{"num_hidden_layers": 10, "hidden_size": 192, "num_attention_heads": 6, "num_key_value_heads": 1, "head_dim": 32, "intermediate_size": 768, "vocab_size": 2048, "hidden_act": "swiglu", "norm": "rmsnorm", "norm_place": "pre", "norm_eps": 1e-05, "positions": "rope", "rope_theta": 15300.0, "rope_fraction": 0.75, "qk_norm": false, "attn_scale": 0.177, "bias": "qkv", "tie_word_embeddings": true, "parallel_block": false, "init": "normal", "init_std_qkv": 0.0358, "init_std_o": 0.0, "init_std_up": 0.0358, "init_std_down": 0.0, "optimizer": "adamw", "learning_rate": 0.00243, "beta1": 0.9, "beta2": 0.98, "weight_decay": 0.14, "lr_head": 0.00722, "warmup_steps": 362, "schedule": "cos", "final_lr_fraction": 0.03, "batch_tokens": 65536, "max_seq_len": 1024, "doc_mask": false, "train_tokens": 354700000, "max_steps": 5413, "dataset": "wikipedia_en"}
Each number is 128 + 32 x the weight over its row's rms, rounded and kept within 0 to 255. Layers, rows and columns count from 0. Numbers have three digits each. The size before them is the row's rms in percent of the matrix's.

# layer 3 MLP up, 768x192, rms 0.0652, rows 411-767, columns 0-31
093:104140123165106165116081120120154109112097115125191080099110131160137139151167140102152147111068
098:144094125095093108112114127172166099114087104116087100095210142128084177046166118123116146134139
113:127055191173136103136146157173098120096150068116122093153119092141150109168077076111119130137134
096:117096123116128121164141082114094129133213134091163191114163147046118177133127129131093087126105
092:140111152138102163164204123144121161106088152116145101155098087076151159088157118135087171167174
104:114133073111109116121124111172129172167162116156172155182163122142159127154145152115101149159132
092:195103141174178103095121175077093137123125120119135147068144133093148109174139149120092140129148
099:139122108109102117173132119176149107058119166065141136117187144122119084121187110123129103081156
098:088139140141121097135102155123159172090136155121146144130135121101096143141121109111137112060103
105:130140152156146151141225157100171123147165111096129142110161146072095149130121086190143124144108
104:181136166140127101163080092079102100113100138164175107157171176081126113151174152139167043089125
098:114143113098111092124097088120107172057068126140140104127127124129162134130174105101182103146207
100:087141122128062103100161083166072100151132150109132067141141104130167176135129095098123184149198
104:136165127083184178146093166112186161139148107120108146071080118108121093156161154114121141087141
097:148107155122143086135087135120098101149148143105208131170113135082163069154124128102124133168115
109:145106106052062131164177184147162182096113139096119162104111073165108153111186148117104142132112
102:112128108104132127137140124107098135162169126107096143164108119110159159093097206111079107095136
093:116103145112103130121181176192080118159140152113095164129140122114135191129102107095137191103169
089:118103097149107106168122119125149114191149125141132141142085136097168128155062102148123107148131
081:144120157129099137152113086099123142111166131184166187107171125167155120134144101143150159122152
118:169117130098147138166171181080116160089166184156191146048158141103158149136123128119076104153152
099:142074124128148083203128137124102120123088186128126115126142213088163148179073090124110139079206
080:106118184139207147122148112085180109045128120103129171149081113085067052175160153085077126152133
086:142133111097045128087119166153069121085163143113142170125127140133145157146166140085086153103155
105:098116117101125084155113147139107121099155136064128098131125085153114122154085071096139133113073
085:109134075101131099148052117139083138093144112139154145148074190116146086133147119149155121119131
101:131103070125180162085097073096095100081121103071137125149140183086136125118134111138144136082089
083:120115119151147129145113159076142115111140093111135161153144113139170165118094057142115078125132
117:151142122131177221179109165110140104120143155098065101118094100107178092076142136173119044102119
100:109057110096119151116131178100136131141145143113094150176088122052104070180181051108099137133136
093:104081164130153133130123127161029134196110107126120164112127104169119152172082148133086103131159
097:121116144170140129117091145129151066079124107165151130122103141147135158056138137079145188099144
075:119111092091114158121096174110130146120140101131149133100109127142054176128122152147146127122085
100:109111059101209130111137133116110118139134171075145192120069109136121116165069127106119133159134
116:098105160151113151065087096132178150097154119109132161143139121129142148177154137125099132079081
131:130159169161128148132114144187126101112071114142174070124120137120151100076183107169078139138101
098:134109121067075113194078075092088179098096118184164110106162156135143169121118169090162145108160
086:099141088122129144129204146141140132120109158136125102089138144137124160102125159134138081095101
095:164076205085142141165161113155104146065094140186133124197092109138124126154108150187175096136125
103:117152107110106125113177119161131164154176095054100131098175133136081127140153126110127177120113
073:176139153148154123177136140168139137110113133144105116131155173106169113152071116122056096142154
113:126093080102130106087124108146111169146100115094111176101105124118128135087136113092053103150158
089:122143067095072106144197186090092183119144107138203178130112161150105113125091112073070172101142
081:112129179136154100091123144137123102149097128074125104091155103160132138136176135097132127128183
117:168162088104114142154123125078101122110115136129111170137124136185141088171192148109110161166185
114:114136152132174141144175150131048110055147161120143133141111136101094104025133133177158076104151
091:148167129170118095070148127117156119139149088166084140114124106103023151060124091141168118150050
087:177104135161101119043172150145110119144102152154110133129157126182107194149167121136169140138136
099:162133162116069143114147134201148084093144113159116182129110138051109145147132132110141111121192
111:124092146134149110148104091087095105091143107157105101107159099140137206186129116180139180096114
103:123166187138123176159101128138112124112074097122122142136118115166146161138110116134149092123096
109:139121123068148164144172088117102123092140153149165076127113103162124169099120138201165125134132
095:147156152084066145143120182042155145195110127096134100183135167121142119116137134115125157128132
089:170085156114141146131175164127112083126145084101079178075172099109098189060119184122094184152123
107:161094079102174146124073128127069146072113155166116095167130160108152142103055108072122086133172
119:152115124213163080190167147106131092081187072115137151083129122113130101131115091131179109167097
102:155169131214076130127099118086103141064106128132122104136125154187171130110228130135136154169099
110:139109065149087150084143094162107054184120107108086140125183159104139087188116109096155124154109
089:129143165154149129103143136083138151135135151123125129169151132073129083132044061126133103175120
106:110142131076107147138177167072104074140129124156130131152125115058112152147161167146129139149105
101:148105115155073083104160153071167161141054104148149151150111134202119143099146151108150110082075
098:099099157174108106155107092105103132106192084099120096065118181101097177167114136135109127124132
096:092137171173184096105184084115105096094122110163065095157189153119137149142142116127101160142191
096:127162156122131114160117134133113141154068126176082124140099126127130071136081064188139159135140
091:124161127123139151123092138073128110129130112131127180066101138094112169072171102098188037117163
096:105109161149153059124186096173105061094103161153104170162114146190089105165169129111091062118156
104:180126111108052071095088158134134064126171093133098150181148158098179141147047098127141105115150
123:123135096139104120164176122163113100150131146137119110198154108144137139162039112087141114145147
080:138096163123118114142153144168156170097122127118134118095120169145130129150172111112247109157084
114:139141144131200114094121156130143111111144112140130121113092095096107127131092134097129133064160
098:144143118134136199108112071055118073137111097169110164136122117148059118111105127102133073158145
091:078122126137213133169114147128114174135099159175141136174090109140082192104144159199110132111137
092:182100151170175150167160192140092107184102111133096141132129119122161128164178129089146098109109
098:146068108129145094109134111164116104092122138059128085115171116150161118108150126090156101186096
091:113121104106197070124108093154126128112106148117086056195118156150155101179127157154088128112109
098:123108114128096106129136129120026159093090156099118087122129102133093107101134138131073109164094
116:097125119138105156168145092122124169091091156147090143139181159182175151105128114128071120120147
094:178054137098181156119112170138138140082094076133127188132088125115111156044218143091164155123104
104:111086157180152150146114104069134020111158132138127144101108093132122140159078156122117118200093
080:154127138143111170190182169125098097138105175065117075078149151169111131105187139099081178174189
103:061134086110100137140126122114104182134122084149157128154127124148127151153164158102173079113124
118:151165140139187164133195100106121154118138132132112131088116202145138101190202160180159130153110
108:158149101102150146096138151135205101114110139142163127169048091102096152082088182107198139138143
110:150165103103209153110115112116104181116116117147112191095152140124091089155084101128146084177113
079:091157092151156108116105137081098162092127090135137145146177126137169136099132089079119103145144
092:124091178131082136148141112136102136074115144127158109055142141179142115107141167146108154055106
114:122140105123144120124133141121130149082115143156095144090092134141139121064132089122124170145083
100:168081110073170128110104180113173148156174121100045152152159115061160135164163179170142115112147
112:050134134115165156141126104141095160134165111128094125111120153092117093131127095127187057107143
087:145128151155134099156207149121146110165136092169140113075108184104099131164113154118096092138141
093:136168138197102089089159105104122136119150128111083127140119125072163118117154129138102148140124
110:050118110116103145132117143169184123206176118125123156079149131149122150050107176159103159165143
093:148162131152177149066135115111091157184132146181165153138099153124130133216122146118140139178080
095:183118124119099097085156098083157125089144144130129125140163107142102198077175153113126083142108
086:081148121129135117109135123085205067139087122136109096127150100197153201112082151130165095107113
085:166176121135145105161172098135191079141100140191166154104138117128116147134067099113147163141122
103:147127116195156152168123107199147110098139096151174120151135101142084159127123119151105115160162
093:105149106144131145154128153102140127120124121163186124125124105116159217062082177101109068115110
085:100084081174144114133174091082115114145091091077147113147177192116151119194167156140083145096126
091:198149167161152110071086155217108147106124093115077143177155177188133107177170142133125139082153
104:181119108110160104126066107124144174129147154112168158149115183112162122084103134130065112079186
098:160177111096049171112201145105106108115131172122129116139090123124051092095129104085084163082144
105:194158139090159145127141084094140137120128144097147139128138112136051133149068213140184119121139
104:106113066167139193125121092143109109100153148092121106092111111146116091136159147175128101125109
093:098073052093147120207101096130159137214091099110105143112110082101141157150158089107108188159191
101:168098101137114232122130111117119135119129164105130130125138105119156110086146157136081083117116
101:091124133147096151104136167138090108134101073085058027116116116143103145125108132141133134106112
088:129170149154125152129143087189162103151184151074134141085153116112131105139094170181121168087082
101:123127104177130139105140134094167093082087090110118157132115085123105136140161157126206122151152
098:052133107110168179133118139170134128161133138155152103119129119147122117184138119189130086109081
084:147140103100133178161179127134123110114112153066119111117164097155132109104158190144150157109094
097:100127146137172132147144130159150165072106121153148109094129078147098163133083123112096143152064
111:113100092142124158152163167147100095123140153152107072162109118078123136130107120146097115178093
102:063083152089071078095135126115138133120173147074175107153139126101027114118152156135047133135109
099:058145172133150086118228120045142134101142137101108113123137119111135132151086137122096100107054
092:108202152090141091132116107163092179139100128087113114154089132163080159170122150144060109104072
104:194169120160139168107148105124150211106087148131122118104157120162074143148102135119159135176124
095:137125080130123160196124171143107182152147146164099142169073152118100163133105168105141112141160
110:127147144133130116164128143125118120142133105205129172166126136172188162125156080146183136119126
109:112112135118120176136123086135147107124092138149126180121117098136108159074124129098122066149120
106:108141186168172157154124184141140104138144158102172158073102131131108118088158138157129179107131
095:086155101088155191148088118117076182165126131149076047111038127132154090124131133148190100103125
111:151101096147079136177121082130160138119132088130218190141108150147149137197140108103114147147111
091:121185169089159061138092125138184086130174116103146147122160121076210138147055081192114095142072
116:087176110120134108074172144186146101130215148125089128144144179179142068118117199115117069158131
092:054107138123130146175091146081156118124075139096060126105130125154159148110085089154173108118097
099:189160133191047117153150066172095116140059163167104150133169163120142120155063174180143182088116
102:120112175119126081103125130065165132122121146142103139186163110129147149149096171073113153154125
106:098132110114086170128137172192112135068147107158075134101094108146061108123152052137103135127083
094:111114108075154174081173092178167168159157120178088210130195098140143104173079143087113082169135
094:135119139183144130121143116178073138159122155118161095191119102192128102128134165191177118091116
081:158147131130182118135158168120148144116169156110108158122151175118098075094054112157139158131177
102:099101175088178090151130162160090107117120128090118176145099085111122091138102125181173123111129
123:100091130130159099097135164127122128124133122083176148136132132107160100099151115105053198102159
084:125151199178161112179098146164118164112096133153065116157163158155147120162098158159086107065084
089:100144156103146157127145163110105133126122157147135146130151113164165128107165156120115193154085
094:140133170105179132118142127169107162129148162204103181064162129147116156153139174160154162073100
088:102142102121099150110134118181086218192142132107179132117115119151113184161172121140141116145158
107:121087048122141069120122096144145067135072076149088164170095131131089136163127188138149158125145
105:116115159157153142118187116084182160093115106133121146059132090133151147151169136182090101135120
093:073132112127176128124087058090110198155148092085160082116130150120138112093166083116125076100118
106:146113129155123151080100107122144170148147097144151146104105165138065167135148144118113197095127
163:178116201167115098133132125122127160097108052105153169111120066159159154117131140134093163096060
104:124163137129097093136129128116131153107156129137129045149125155094105097072116101124198146115178
099:064113101143132096096106165102182179201158132145096111139149107153146126145129136106138105131098
104:137144113108118163068098088134101148156087094156163102151131120104117171145136114117125132122153
083:049146143124177112118125115099102125085145177116071117137111131083149140101151142124125158155126
111:166077128145134141140131148123118119101155118180129135171102144129178131142056152130099117128067
107:076116139143159078113219117096142106121140085035133094105069109105164180136136177151100111107158
107:150158093183154114102131133104175082108122096142195133114126131141137121203129122155116109126143
111:091164133109077145096080148057111149142133110180109147101063187135162088176150148113174130157184
107:155153097149117126102165102166129140162157114164137166137110171130148154093173102063120146169149
092:104108153185063166122245125130118110060173115114172120087156149095192073098140098093073134167139
112:115168128181132065118130129074086160131088099158092084149130111144116133096097106154116087137094
105:130137145130162167093132107121097142127117155172157137119088115123138132112208122102148125124155
095:126154111109139119132147094158074124183138137065087121147124097168134167172156155133038081091119
105:149123128121169141102097130111106138119189142158167121155149160134179180112189124113162128193159
099:183132143148102158172092116097109097168047140149108159124121109130081143093171100128151158111141
089:109106139104119115169052123125112101123155148123164189161152170132124124130117090167109153104169
096:161181167136129077132128167127165181186140104100159184145074140128145091178095134142104101088146
097:111156187144120131082167124130108188158099150140119142068094136107155135122126116121108121109084
086:123117143113143124064102127153150127148159149182176147031104124113136165184131115112176163104115
108:122144129121155083050191128104164118164184141099112132158122138146145143117140032117139096152143
096:114107128137158127132094088102119165059140114125112115176126197127127134092092148108122111091102
117:164136073160085125094083078182057146099050079172201107088167158137143168138131107105128090128134
097:140089111124115144075175142119106127090172101109172168173120095165123113105143099112123152155133
105:110126093148176089213093140160073040110093108103130138112162082141091112155133136044146136089140
080:102154141147122097143135132096151127104102140171084036122053122089104143113156104144174134109086
097:143127113134116083115143143079156082111152145152078151165132116120148120129045098114064115177142
102:100107100121101098113137118160137117139066145156080105115103161121165201166126130089083156128144
077:129150093109110114123098109139119116113125072082135111161139122095126201167149160145202188094092
118:122188127150088125132116100150155118106154143136136110127172130136164154164198130091099148120135
104:068105129135153101121111115105132176092133132105153122136201131134130144130085098159105138082073
110:085115111154125160112126150154160159108146180136153160130109115181113100145038143126093098083106
086:100114110144099103127164097147112131132123159165102131140094173188186156111122177112098107118106
082:061089105157174126131107116190059075082126119125110123162133133157166085095073164102162156160099
110:138147115098138183092176130091139123154128145117156137116115144207159176149136117100137103126114
107:174160173098143118152183139133109110118110141113155155123172130152097195138124126118131140193097
093:118123157160113159120146144129105119090088112125138179147198074069135132161121089150117112110169
096:095140072164121104144106119097174197126124125154155125112140148126177139170100132111147133101153
077:095085151145079136104166141126119100176132130075120038149103145088119171163099156172105090098125
109:102133146121174132191131106123198109129155145108165143111187129182171107117155064085162136098107
095:122174157139164083136086123139057133127111138096068097139073122107157107133167141095142123149162
103:130147132118097151182093115174081144108106085104129113143099161141120139139212150109119031078044
106:175087076107114133089166173097135150086118119184103107165135166168104119150177163105072189155131
112:086168119110125113125110108145172115111143149189121190160174136181103044153160166110090154109098
116:105136079153122139086146126138166092169140116170128132067158114124159158167223105092069145132156
085:126120106128095172118169140164165115122143100156111105127152161135068124175113098182184116064111
098:074063133084141083092083158142148157183143149172139100097120110210147075060115117145134158160112
105:114127107184119186160091120179176110120115129172119135143101144126144135108120111175178171151117
090:111147100186168163151139110152130111138193153133129156150103107100059120191113156107102142169096
089:119146120083062115104102110123103202099115111107142139095067168148082095168143108189132106118158
120:097090099124123100155139186194172083121074115148166084112104065098118136075107178149102136084075
098:104116152145198175112073137123090146100120105107082212130091112104136055151118059128087120085111
120:111133081128139151137085108199075176069163096109177160128111109137112122097115140187117132090136
109:161125076122117127128089119138131206166136160084080100108169131122122098106132112098171150118099
109:115145096139144143138111079139118129091159087101115115158165130121150124149145148223075128130144
114:134091166075175143153077070123106130104133117073105081120093109120168136107128124154105121102146
066:112117087134119170108169115119142056166135111131087116073184180171199165103230123148111155094184
106:146122114138159129113094097134163155122109178094159097133115123098157091089185193119102140077130
105:090110174099142117141154132117127134148108187128139112160192143136154139141184060082145081128118
091:086107136134115146189197130170162168173153123120144161139137141109111119114062113103106164160072
110:155121169144092104116089107165121116120133125214132140110129168090173091101173112138178150106156
085:179180125108131118146101112141142136092119085158112076113155143140098105135088101107162190150108
105:130110128118119137107158139177139152103142121095101113091177125126152187123082175157061088092128
106:115123123116067138085199139162163115088151085107196129147149157122106168141089119161153085098095
107:126061116095086071159067052034148128118191141177146105132171196218159112126106148131142150166181
106:141125140111128076097176100147179107141128131171180155130136098185142108192133118038079153113172
099:066106121102110145213160118147139140161122098072084176093138137123147172154185158103127165120154
091:183128147150164080122087133105143162161145099124105097143109113152107176117138095124090128103128
105:145134129095153106124118077143196121115124090083150124102094124112129102152172144166095128129071
081:142166082120123105168063120151134118099111034123160083156116120133115090160103159130086087121164
110:114090132122071110124079174111142192145194086107165112173111124090167076165139118078113087142109
059:151149150133096152146138186134101178160123126176153119118165128114173127113174094079192109145171
123:127145097127143108122092165117131117111122138182131126182084090109113131092131095101194086164183
093:159092135115200131087140120204093160087131143120148107151151090186125084145093097151166188170161
091:092127113142190145094145141139140157118124113082119072124116061152115151121174154120074145110105
103:107118093146135187088176179139056087194187126135158145155124141121051125200187117084114129133117
107:141140188134115186088065100155076129170141127147107123146130062132111099127149117121127137115120
100:193145132153155173096138124157161161131145138113131155095123102155140124133147111114167139139157
097:142171159155083103152173153142098139107121140164120100074183139142119145101127119109135132143136
088:089073142073107165165129152169070100124173089080119096132149139126027069093192146151053157109131
098:137172149193122070110161132101092177123123122197092122113099109092101164123118154107115152120140
114:089084103107126164064126100150146107164148107136098142166124146146218173133152105086109094138108
089:092143098129096122128162103113131134087137126199097136085175102132174097118084080129119124105148
109:147099170124113170050157096152148146117115098208144159093113106149165160137097104124124134139157
100:155162121116097112078161155074153149132154117109145155101131134121148107115167055099119171171144
106:103118109131129124172103115188100126155111093183126156102163101150166129157081111131115184148130
097:104147185075127095122140114102150140155147142092088155085063130051069075155119159142105124135120
086:102172085111143150146103141145148165102078141146123077170118112146112108166108140103156180148144
094:122128137129068154139182110181214084150133109197178134084171126210112158163153071140169123215077
097:101103125174173135130160118091079117102151124161080091106175164108202112076160134111096096108134
091:126100114105159190184110121141094173101081137124168106144085111122044108117165109169099126134145
086:146088081103174116118127195147163165091165139105079105083149097145144117076092115120096111118118
099:104125135127115139140117153145122120149094124106129107126133141152124135139112113119098079102178
086:140148102141101135127088110144102145152119109146116068058133129153140141142126114129125080119133
104:214121143103168132068147140096150157176101105142108121166159158148053179116147096122166178104154
092:232089143141123168117203102111096111123158103125155109143200136139120102170189136108143091138158
105:134180124115080112131123141176112111112125131161159235127116148118095144122130141148143080134151
099:156204125110101153119125128153034185144090136178106186106110123137098152118202107104140189099142
099:128115088132047191141146098149116144145121134118164077038117145124118134142153132156200059101153
095:096104156098071155135165119142133190178123123138163161147133130123088162125159169121146118121113
074:078124128109104145072128126179168075130099129102079160107147127139094152146054152149120123121144
099:088132098152125162108119124147136148140121136093131115135195122116164122107070149121114117167089
102:100065111128158083198088156169158135070156150083134114127121188067117104122099102146159149111125
098:154158153181143149123192202180184129105116146201095081146098082160160149085192077138177138198116
108:183145145171205084157138108140095128129124097115194101130107126092100188162126153106126157140120
104:119121130120059089119105101123142173197123145086097106142134155131084118150162170087094129136104
092:129186149100108110161092137129071166187149102064105100094131155132155150090151135169123104089150
097:124155178132126082137225122176123138147094111141141072108207151159139146184146117144174102112165
105:146049155117081186140154108103135066102066128092129099140058129097117148090164126121097109156133
094:130128112170124138158069134155164046104096138123108117168171104145151127131117143126125153152086
100:113137102153146143042103088079122125117124139173168092098155120173101148150117119072153155139165
104:145192172112113122158144167126076135133112126079128107128114151116071129112124155134041106114137
106:217182148122077097081130084035130158135101092138137139118128123132102046134141061150124139130171
109:126109091103098121115120126121158113101156156140160128095142068144132153139202157128129125192114
116:078152138135157067117082089080092119109118143144154146166089126156083119152134157161106144073156
108:142069095113136111139158108110119107108126152081182152152131101057118168132069118176123087147154
107:078073105120106102137141121128062190098145114095086143173092108167107033178158110113078170155157
105:111181162178191088141106122134112067135084095102118157087099185149137090174087168144188161113093
089:109078122186156103130133108164097067146111085139106053118117121110141127136184108082114130169120
104:129075108108115168097160160119088101178130143147101090123174161115181115091153182143064141104074
108:153101165128134143157177086186122128090144149105099145097118133090181125120151175115129118139110
108:134100178182129122083179177126139067115078173126123135167078086168137105108101088115119132165059
085:126051130147143153147144114100133165144185131124129139123149155137156122095131126117153133145156
100:164186135136058184119127105117119163203126144112147125100122118182154165103149111095126148113153
123:147156147084117115132097099118106138103132126108175185167126140138069073161104141121140100127102
083:133131049100086097157157155142109107103171135147151134139151092127114121137091132183134100160162
104:127120099171180109139109158124099199150130107132118144137114135156111202123081161092128119057120
091:142109179140116167072079139161078161182092093131102148149155159175082166127110097070105089116117
076:152107159087106123162098104114197129127136131149177118119085115096080107111132146129125148146151
082:128136150156078114148170121095159098129146148087208118090163110126187174074154112100089127082136
086:168134121138152112182145146099150178156123159144157126142115094096179094098137152174134123093103
103:124086131122109068093099154156089166117138160117141094142146170075156133136140108115084097110151
089:174109174145141080171097088082096108106175125147138092130108118128123143176111126103150124095115
079:124126178114133171091199112178140170094106145146131152090190123178122178164087149094064102116168
086:149109152152097117120147144136104167115044155131131174128179188209111176130153147118164115094145
092:210136100136125092113123137102130183115115124163130104137125114126087147144118110090122131095089
099:113144111130109184136200122174164108104163114127149150087181147093126107090121145095080140143099
111:129112143138201113139114129119193074135142112155181165143158118081104110108157118070152109108162
107:120121108154137170086146134202145117099126141098165151098103151100156145131137121126169137135084
109:138145140151126138173101118131122125159140160141090148086128107183167161040081187133132150146152
089:126103101105110137194149171059126085146117138147161160147118115138112101103067063121128131124105
111:141152111129106101121073154084124156135101115160102138154135089143088095114114069153161166135117
105:148102174143143102147105094152112137126148158143074137087158153192158182220132205138095128146105
079:160085102146126187113095139085180119120107127147126182148120103114045182197170134159153177133140
095:116124160164096054131067117096137086124084119104118074150119101102117133139093141119122125110097
109:108098183119113085173180134175166151175118151138100153068119111081082077124099124125112110152098
107:114116183115095137183079074069150105089149159169110149125095164170108124110075160095104174160168
108:152110101173072138127146130167075182153100146119099119137085131096142120175164209147097120129082
095:093119123138106059123117170085036147048129108121108185203126139112089108143151089192094134053137
089:110104101149101193115144119110124139128158120091081151090146106132130130096164219155160143125132
073:161139136186056134146133126115066071169095102084163151181164138119183160143161181114146119145116
109:221108085094127079171084068100190067149162119116105070145129114132144136131189105124132154127162
114:140137129109119125124092157127131158087086141070139097155204168070134146132116146192151085170161
112:132099115115096129160165139128119098206145117180133089176121174128156162172162135091106114173136
092:150128072129124157088136129139127165081128097114148144112109158129131099143188113115119050111210
097:062089131099144135197106137173089106092136149119171160145169047150152143206179134100080082132122
116:160102132137108090099169196124153139156149105177112142156143145122099126145087096066229116178112
094:083123147164138129153106171155099175184113156144071119161120150100151109083141112120114113107170
112:136176135113098142032136082108117125160130144144111150137111148147187157153156126101114101069161
075:147116077083093096156087132129088170125082124140117153139171141145131122111103085054180170135143
094:145134115113146113079143132148114151070140146131138151132207075110130125154131114156144046164121
084:203139111102067127073111131154067126115142141164184120151129171136096112149171082100074141156160
090:105113130129097098144179126177142123137128098169167109110106121137156124144188119168135135104114
099:113092154104131132114124155139107125152148145131092147108113124085130149127131149098105116136076
100:181086080110128129146094142106089159084188166077152109160113093093166106123155159088135128133155
092:186121132119095178118053138146138174100082122148080080142135163161078131142140160148128175184167
096:105151090151098111150168143137088141142058168134181155150169138166076169091168118146145121086084
065:141086138132139124130177132136203140101164151122151119212090154118186088088140106152135189148059
087:122184160147185143112106116161165147225177099105157196130136162119127117150138145111127139134146
090:117137155125123099145071117132078090116170118066137131111099152114088096108110127184105121106080
112:094096089065105172126085097103164102090080123131112136132142144106087139121183164148085140133145
116:078062095114139134141153150084148094126108131138079080124148088111083066194123120120125166108125
096:130123093119165133124141173051134120168103141097056112131173129094187101084034109151134111165175
097:111117094149153149084157190115086139169102166148073098177185098159116165122154125112179117090149
099:143156110154129154154096108090090183117130167133128076153085149117170127175172087145122121109158
095:074128125156174186124155094129117098155117092087089089146130149146070115165137136126116125136102
115:098156098104085095140089174132160147134152112146073067057100091146183138117129133089126210130109
099:190139102116093100111149109150119155147139129123123077146109144120087114206112140169110151137107
103:155172078072179150135099156066118111101100105044130159139085119112075110155118155074093160102107
117:178175194194122141165129153135114121123131116046168155145138168116091161162140115163154083123085
110:068086154124085098136094124174084188071098130114166150138106102125144120100149138120105161139152
103:098119130114147097119171143096123107128154086161106096090121161173112159150107155130130131140165
101:170122165144134121126122097147123123087107154171172120096098112099111124115108063096151163151173
083:168172154158099093115064138043148153154126160145149134170085122148153156148109166105145193123135
109:072117108131143098122141142098086076106108132168078109154123151130065079151179114145174138147080
100:097098078107102130156080138109120160090098093187178086098165110154134118180135180194139108131079
085:185134135110144148119089169095125155145187143108095196146098159121117118107106171111129089104167
107:219104156141129139090124159098130197117188149171128205064173133089134115173141134159116145116138
102:103154101130183089128156113089097115122107166055183162148172158140098081146122087210105076089092
109:110061103153171131153119096117150093113119131152139037098136132122180146144111177139178112110080
122:182073173143120147113152141136155070143097085073136071086175108113178117122162125098141189138153
100:158156184132161144085109158157123057094112081098126150145102103172093126115186143168141143128115
101:073135075088138138093122072129068093124093126084173124114155133169092151151151151127102106124140
116:102150134099109090149112177152096207134100111142155133072128136139145152152145095117136064168131
089:105193035112094141149092195139137068149129145127154080170067124158128095126116141110113090126110
082:060135094126163141143166092161104115107114110097075098111137118159164161161107174178126097117109
078:097132109184154116117170105108149132102181147118158058204063088110151087102101098170135141138145
096:141186112156131156106100113157124098152194124112176103192128104151109106162146072109136132157130
103:149083131136111125101146098123150166047141182157158115147163145124131190128108130147109147116132
101:118071121102131180114072078166132114149110141124130113103136109145096126206193150130099136095155
050:123109134156157140086117103124155163129153047128083059203095128122189101162125165157169149155063
107:105153056148102125092114136116137130128105107145140087081148140181090088102172073120191043155132
094:139120099109102166105118110144137152135102104150159102106136148098131127107096066120148124137090
108:140147142173183127067169139145141083112126105139102103089081116128128124106126069151094128152115
094:140133067123100202115095136157168158111130129113114151110139116137114121119169177135105126100119
085:118097128102125194182129098140104160144132120182155119073108138089029104062178040132146139144178
108:120139169139091150125106110150150132119124142152175084114145081117110173107078109212155134105088
103:094067155091135108137070120160114130125106137126158178140116130192141120153178117127097145133160
104:125160123170079110116149076095134149142142098175085182153134129123118169183123125151082050167169
105:086183148146105059133142150082150083126158108193116155139104149118183133147138172141154163117104
129:184097089081123067134082172123153118067112115175143099152123133161140123130072122129160153168132
110:148175122146100168063196115161203114080086109136149128158115104191130097127100082095150156137132
089:080162157111148212135040100151133116119088127178079068104105115156119138135161152201142110065126
076:064186078135056120135112117152158093139139106098153114120170095090118061131087222088173127130124
114:093117164100087081080117094141052148100133118142131128107168105090186142122080129127151102125155